config.toml
hidden_size = 320
num_attention_heads = 10
parallel_block = true
lr_mult_qkv = 0.4
doc_mask = false
Each number is 50 + 10 x the weight over its row's rms, rounded and kept within 0 to 99. Layers, rows and columns count from 0. The size before them is the row's rms in percent of the matrix's.

# layer 6 attention value, 320x320, rms 0.0308, rows 71-95, columns 280-319
091:43 55 46 46 84 56 85 65 65 44 38 45 47 40 62 51 40 51 49 43 46 35 42 26 59 50 73 45 46 59 54 48 51 49 62 46 49 68 53 46
095:53 58 48 41 45 54 23 49 39 52 46 44 61 55 39 44 46 58 49 56 61 54 48 52 59 59 59 68 51 59 54 51 61 39 47 50 45 47 63 59
095:39 40 52 51 49 77 56 39 45 30 59 56 46 52 57 47 74 63 44 49 44 43 64 45 53 66 63 49 45 31 61 50 42 51 53 58 41 45 44 48
098:43 64 45 36 54 65 28 51 51 51 49 52 69 50 49 41 52 65 53 61 66 46 44 53 58 53 65 46 40 66 48 59 54 64 56 60 45 43 43 65
090:42 45 44 60 78 59 69 56 39 44 35 61 42 39 46 68 42 58 43 48 41 62 40 43 57 46 15 51 47 51 27 56 59 62 65 60 36 50 52 43
093:53 46 49 42 64 48 47 62 46 52 52 60 51 36 56 47 69 57 60 41 49 63 34 59 63 34 54 37 48 51 55 71 43 64 60 35 52 65 41 52
091:59 39 64 58 68 48 58 53 64 48 69 46 36 17 52 39 38 50 43 44 38 44 58 32 34 57 38 53 57 41 79 51 56 32 54 52 51 47 39 55
087:51 58 62 48 57 55 44 33 53 36 48 58 32 39 37 53 43 51 53 46 39 65 56 48 47 49 58 46 51 45 55 46 34 53 69 30 42 44 37 50
097:50 53 62 51 45 50 29 69 58 51 50 45 88 54 44 47 48 45 40 39 62 45 46 50 43 47 42 62 66 60 44 36 48 53 64 33 52 56 53 42
099:53 56 58 70 35 50 38 59 71 45 54 67 48 47 21 43 51 48 37 54 61 55 34 46 47 43 55 52 52 46 58 37 47 63 41 57 44 63 45 60
087:44 47 40 41 38 39 49 43 41 48 56 68 50 44 28 59 43 43 46 48 21 53 25 39 58 78 58 41 64 33 57 54 44 41 31 64 51 50 47 53
098:49 52 40 46 67 65 76 59 60 77 51 41 50 41 57 48 48 52 31 56 54 53 74 51 55 36 51 52 41 49 56 44 45 36 54 34 59 51 43 61
099:65 53 38 50 54 61 60 62 69 48 54 54 60 45 62 53 45 56 51 37 42 76 43 55 73 71 48 32 75 52 42 46 75 54 68 55 31 54 41 42
093:47 56 51 59 35 27 48 37 69 48 36 57 49 71 46 51 57 41 35 50 29 48 57 26 64 63 51 55 44 73 56 69 38 41 58 53 50 61 56 63
091:63 54 60 74 46 35 68 52 42 59 44 45 45 56 41 57 63 66 53 49 39 69 60 61 43 61 57 50 60 58 40 75 59 57 47 45 50 33 44 55
098:36 33 48 47 49 46 50 46 49 56 32 54 61 50 60 39 37 49 42 76 44 57 54 45 44 36 47 40 46 53 64 50 62 54 37 42 51 57 51 54
098:60 72 40 43 39 58 58 41 57 42 53 48 45 58 40 56 36 35 55 36 54 53 49 38 57 51 58 51 63 55 51 44 60 72 58 41 49 58 50 54
085:54 52 54 51 50 55 51 49 48 50 43 53 69 48 39 58 70 47 56 43 48 73 45 50 24 53 53 67 60 34 53 52 65 46 51 53 29 53 56 60
096:51 65 37 51 59 39 65 71 51 49 48 33 48 37 36 39 47 39 65 32 66 58 50 63 63 38 44 65 45 68 39 49 51 61 54 55 47 24 63 37
087:49 57 51 81 34 47 52 46 59 34 58 66 54 45 59 45 46 39 34 45 28 64 45 36 38 50 55 51 63 52 57 63 48 54 43 51 54 39 47 49
093:30 34 50 52 57 57 55 60 48 44 52 47 47 53 36 44 69 49 37 59 62 44 31 51 50 43 55 64 43 54 49 41 50 58 66 29 54 55 56 48
099:53 41 47 54 38 46 54 40 37 52 53 65 46 47 46 25 55 64 35 56 36 41 47 54 49 52 41 39 35 41 60 57 33 51 44 57 41 62 56 49
085:45 59 43 45 46 53 39 54 57 51 45 56 66 49 52 41 48 60 50 48 54 42 70 56 54 39 40 45 42 61 36 36 51 32 66 56 33 51 44 64
094:46 48 56 43 66 52 48 57 56 58 45 56 31 52 43 61 66 52 55 48 64 32 50 57 41 41 53 50 66 52 59 58 49 56 49 58 62 42 39 56
094:38 35 60 57 54 45 34 62 60 50 56 54 60 53 55 50 41 30 60 45 54 41 38 31 59 52 36 29 60 62 44 54 63 58 67 48 38 38 69 32
# layer 6 attention output (transposed), 320x320, rms 0.0544, rows 71-95, columns 280-319
107:63 65 55 66 48 59 43 52 33 41 45 63 48 54 46 70 41 51 52 41 49 55 34 56 45 64 47 29 42 45 53 53 40 50 62 45 56 52 71 61
112:48 49 43 54 46 66 52 46 42 39 40 24 56 61 63 37 49 51 37 46 42 45 53 25 68 71 47 57 52 56 52 36 69 46 51 48 59 52 43 63
115:74 55 64 46 55 38 52 38 30 70 63 62 68 52 61 62 52 70 43 37 52 49 43 42 53 38 44 46 20 33 44 38 56 42 47 39 53 48 51 57
116:63 53 38 32 49 32 55 51 49 66 48 49 42 61 37 61 40 52 53 60 59 63 60 48 48 69 47 58 51 44 58 60 48 60 32 35 44 61 60 45
104:48 45 51 55 67 72 60 59 48 43 24 56 57 58 48 50 52 57 52 52 45 40 52 70 58 42 41 40 27 61 34 63 52 50 76 46 41 39 52 49
117:65 50 57 59 67 59 49 54 46 42 51 51 43 57 53 45 60 34 36 40 47 50 67 37 49 44 63 35 58 45 57 54 39 32 52 41 35 47 61 61
107:40 37 38 51 35 51 33 61 67 56 59 66 47 43 54 54 31 54 53 78 42 34 45 26 53 56 49 40 52 67 53 55 36 49 53 44 40 61 54 45
105:49 57 43 52 60 66 56 55 34 52 54 65 39 40 61 40 73 44 66 50 59 40 37 42 39 50 54 54 43 47 46 50 43 61 45 60 47 44 43 61
115:38 52 51 48 43 37 48 47 35 47 43 11 44 46 39 59 46 46 55 52 58 50 57 54 42 50 45 49 52 33 60 41 60 40 61 53 56 43 43 39
122:44 45 56 61 46 50 50 42 40 55 67 42 51 45 58 23 53 59 45 56 51 51 43 48 48 53 56 61 58 46 52 44 63 45 60 78 52 66 44 43
106:51 56 40 54 52 49 64 41 54 46 48 43 57 42 41 47 44 49 43 61 24 50 52 39 72 71 45 56 41 60 49 54 22 37 53 29 58 47 39 46
114:59 55 39 53 53 55 44 45 56 44 51 64 60 46 53 37 53 67 60 59 40 68 47 32 49 36 46 42 60 46 42 76 61 53 37 57 54 64 37 50
115:55 52 42 69 63 51 37 62 53 45 43 45 44 49 49 73 57 55 56 32 60 49 51 62 66 42 42 43 57 39 38 61 54 40 59 34 38 72 43 36
112:47 49 61 47 49 37 53 63 58 33 26 47 43 63 54 62 36 43 30 45 52 43 55 55 45 62 53 49 52 61 58 55 65 43 30 51 51 48 55 54
114:33 58 39 42 51 51 51 59 53 43 46 38 61 53 52 56 50 62 39 53 47 49 53 54 66 58 35 64 50 46 51 53 54 62 60 34 45 55 51 45
111:49 60 49 42 81 53 49 39 68 38 54 62 40 59 51 68 49 49 53 57 41 66 34 51 65 52 40 45 54 32 51 60 38 42 43 66 52 43 62 40
113:36 55 69 41 51 46 52 38 45 41 51 44 37 43 41 52 50 56 56 54 41 73 62 47 55 35 38 47 61 32 48 34 28 35 66 60 54 37 56 51
099:47 67 40 51 55 56 50 53 35 33 51 62 63 49 50 43 51 56 38 79 54 48 61 50 60 69 53 65 49 52 41 49 58 41 45 37 48 50 44 46
111:54 45 53 68 58 51 42 61 42 28 49 54 47 54 49 37 62 39 57 27 49 59 48 57 39 58 52 27 35 41 47 57 77 49 64 59 46 47 60 41
102:46 52 58 34 54 17 54 55 52 30 43 60 57 59 52 60 50 51 60 51 46 51 47 52 39 42 58 61 40 47 52 57 43 52 38 54 53 52 59 48
117:36 58 45 50 41 43 47 49 37 53 52 58 50 39 48 42 58 45 58 55 70 33 72 51 39 56 73 50 39 33 55 65 42 43 51 49 39 44 56 45
118:42 46 48 32 34 53 67 47 53 60 57 45 39 49 48 51 41 41 57 52 62 37 56 45 64 53 51 57 66 49 51 50 48 47 39 39 38 58 58 47
102:60 48 55 47 46 45 58 55 46 44 51 66 76 41 49 42 28 53 43 43 56 55 34 65 47 40 59 55 51 55 39 57 55 54 51 53 29 38 46 47
110:58 63 67 45 58 49 46 53 48 50 59 41 51 57 37 59 57 41 48 40 58 44 42 50 44 64 44 46 56 47 53 49 26 49 56 45 39 53 48 46
112:61 45 47 56 43 46 48 39 57 43 59 42 37 45 39 73 42 46 37 61 56 54 55 51 45 69 63 49 39 51 51 56 52 46 54 70 48 59 59 51
# layer 6 attention query, 320x320, rms 0.0318, rows 96-111, columns 280-319
061:66 17 54 58 48 46 71 56 61 49 33 52 41 47 50 71 62 42 53 51 48 53 51 56 64 41 43 54 48 58 65 47 31 56 63 71 56 43 56 50
070:38 59 46 56 67 44 42 44 44 30 49 49 49 61 34 54 53 47 41 45 53 49 60 38 41 50 28 48 50 47 47 41 43 53 39 38 44 54 44 45
075:68 44 53 60 46 41 53 69 57 54 61 54 45 67 57 36 48 53 38 51 48 38 48 54 65 66 54 54 56 50 42 47 65 58 47 51 52 39 62 37
078:46 36 71 58 35 49 34 47 42 62 84 50 47 32 45 50 47 45 60 46 53 43 39 36 46 63 48 33 49 57 49 31 46 36 29 40 56 39 52 52
088:50 48 49 45 72 61 48 59 48 39 16 51 36 55 57 55 53 63 56 39 55 60 55 47 48 38 57 46 33 39 70 61 48 63 51 49 34 52 44 46
085:62 28 28 60 62 34 46 41 45 46 70 47 51 63 46 46 47 49 41 34 54 49 64 57 61 58 63 64 49 44 60 38 54 60 70 52 36 41 57 47
123:52 60 42 53 53 58 53 62 55 47 66 49 53 51 50 48 54 48 41 50 48 62 38 46 59 33 49 45 50 63 48 46 35 35 36 45 55 38 40 48
138:42 42 55 53 44 59 49 55 61 51 63 81 39 48 50 43 56 64 45 48 45 57 54 31 33 68 61 44 60 55 71 44 46 47 48 30 46 31 28 42
126:56 57 53 45 52 48 47 53 59 46 45 60 47 60 59 51 57 47 52 58 42 53 38 49 39 76 60 47 43 28 57 71 59 66 40 54 46 40 39 38
133:55 51 69 40 70 51 45 44 39 42 52 29 49 48 44 45 59 39 52 54 41 49 35 43 44 43 45 56 50 53 47 47 56 54 62 63 54 52 55 27
127:52 46 41 49 57 53 44 49 44 48 64 66 49 47 40 30 48 33 43 44 49 47 53 50 57 44 53 43 50 52 46 51 41 51 53 47 44 45 61 33
133:43 66 63 58 38 66 28 45 69 46 36 65 66 52 51 57 60 66 61 52 58 51 49 63 53 63 44 63 47 42 54 68 59 52 64 46 62 50 43 47
056:45 44 53 48 32 34 30 52 43 59 57 53 58 73 42 35 63 39 41 54 40 52 43 48 59 60 53 52 60 59 49 47 55 48 34 46 46 55 57 52
063:59 56 77 51 50 45 36 43 60 39 55 67 37 45 52 51 45 49 41 33 56 44 35 45 50 51 38 62 58 47 64 48 42 35 40 52 61 43 58 62
065:60 31 45 38 41 71 58 61 41 37 31 41 46 63 68 49 70 46 49 44 45 51 52 57 54 47 79 56 51 52 47 58 65 54 44 38 43 51 36 50
075:35 51 48 69 62 55 54 57 54 54 30 60 47 58 50 46 44 38 42 59 60 48 58 51 82 70 38 43 50 67 32 40 67 55 55 51 56 56 54 48
# layer 6 attention key, 320x320, rms 0.0315, rows 96-110, columns 280-319
058:60 63 56 35 60 54 39 47 53 47 54 51 46 40 54 42 50 51 56 29 41 63 35 60 61 67 61 63 66 35 30 40 42 47 52 54 62 47 42 53
061:52 45 49 46 71 79 55 47 44 48 44 65 46 47 42 50 53 55 42 69 66 36 71 42 50 40 48 64 46 58 53 52 62 56 38 47 66 29 71 47
074:56 53 54 55 62 60 60 49 54 60 45 58 42 58 73 52 37 38 46 36 59 52 42 53 36 54 53 42 32 64 36 47 45 35 52 49 51 55 62 47
075:53 44 36 61 52 35 54 59 34 49 63 43 50 57 55 62 32 54 39 53 48 45 63 50 46 48 28 58 43 39 58 68 38 47 43 44 51 47 43 50
088:57 35 71 33 54 59 38 40 51 49 41 54 47 42 63 43 57 58 47 61 52 62 39 43 39 64 55 41 39 35 43 59 40 65 51 54 48 50 59 44
089:54 67 59 52 58 38 45 52 50 43 62 61 50 54 44 59 53 55 45 42 55 53 43 31 53 48 47 49 66 50 51 46 34 47 40 47 62 46 39 38
126:35 41 53 49 41 55 60 58 36 58 62 48 55 44 43 59 46 59 48 54 47 47 45 54 57 62 60 44 61 39 58 56 61 47 20 55 52 54 49 39
124:51 51 57 46 47 39 53 42 45 62 57 57 43 55 48 56 45 47 43 58 57 39 54 52 39 64 57 49 55 57 71 54 42 45 61 56 35 56 51 42
131:49 58 63 61 51 54 62 48 65 52 54 55 43 53 64 65 50 41 58 57 47 47 56 45 65 38 60 50 68 33 62 70 35 46 52 43 48 54 33 45
129:47 70 55 54 57 54 52 51 64 32 44 45 62 45 51 40 47 44 47 43 32 51 72 70 42 43 48 39 61 32 51 56 60 44 62 44 59 46 38 28
127:49 48 41 59 54 60 54 43 48 42 36 61 41 47 52 39 53 42 46 57 39 51 61 68 43 57 61 44 59 59 33 61 49 47 64 57 53 53 55 39
131:35 57 52 41 46 51 38 57 46 49 51 70 69 39 49 59 52 59 62 38 56 50 44 46 41 33 52 47 39 44 48 62 62 45 45 69 65 50 56 51
062:46 53 55 73 48 37 32 50 57 55 76 46 36 56 42 41 43 60 54 57 49 57 44 50 31 46 63 59 51 50 43 52 50 35 64 53 50 63 61 41
065:40 51 61 45 50 44 46 55 51 43 59 44 48 33 44 62 54 48 53 53 68 46 58 41 41 54 48 55 49 55 56 38 43 68 51 28 43 65 34 61
069:53 66 76 69 48 47 60 35 43 59 49 55 45 53 43 40 64 58 41 44 44 56 34 49 53 48 52 56 51 44 55 45 62 42 50 52 44 43 60 39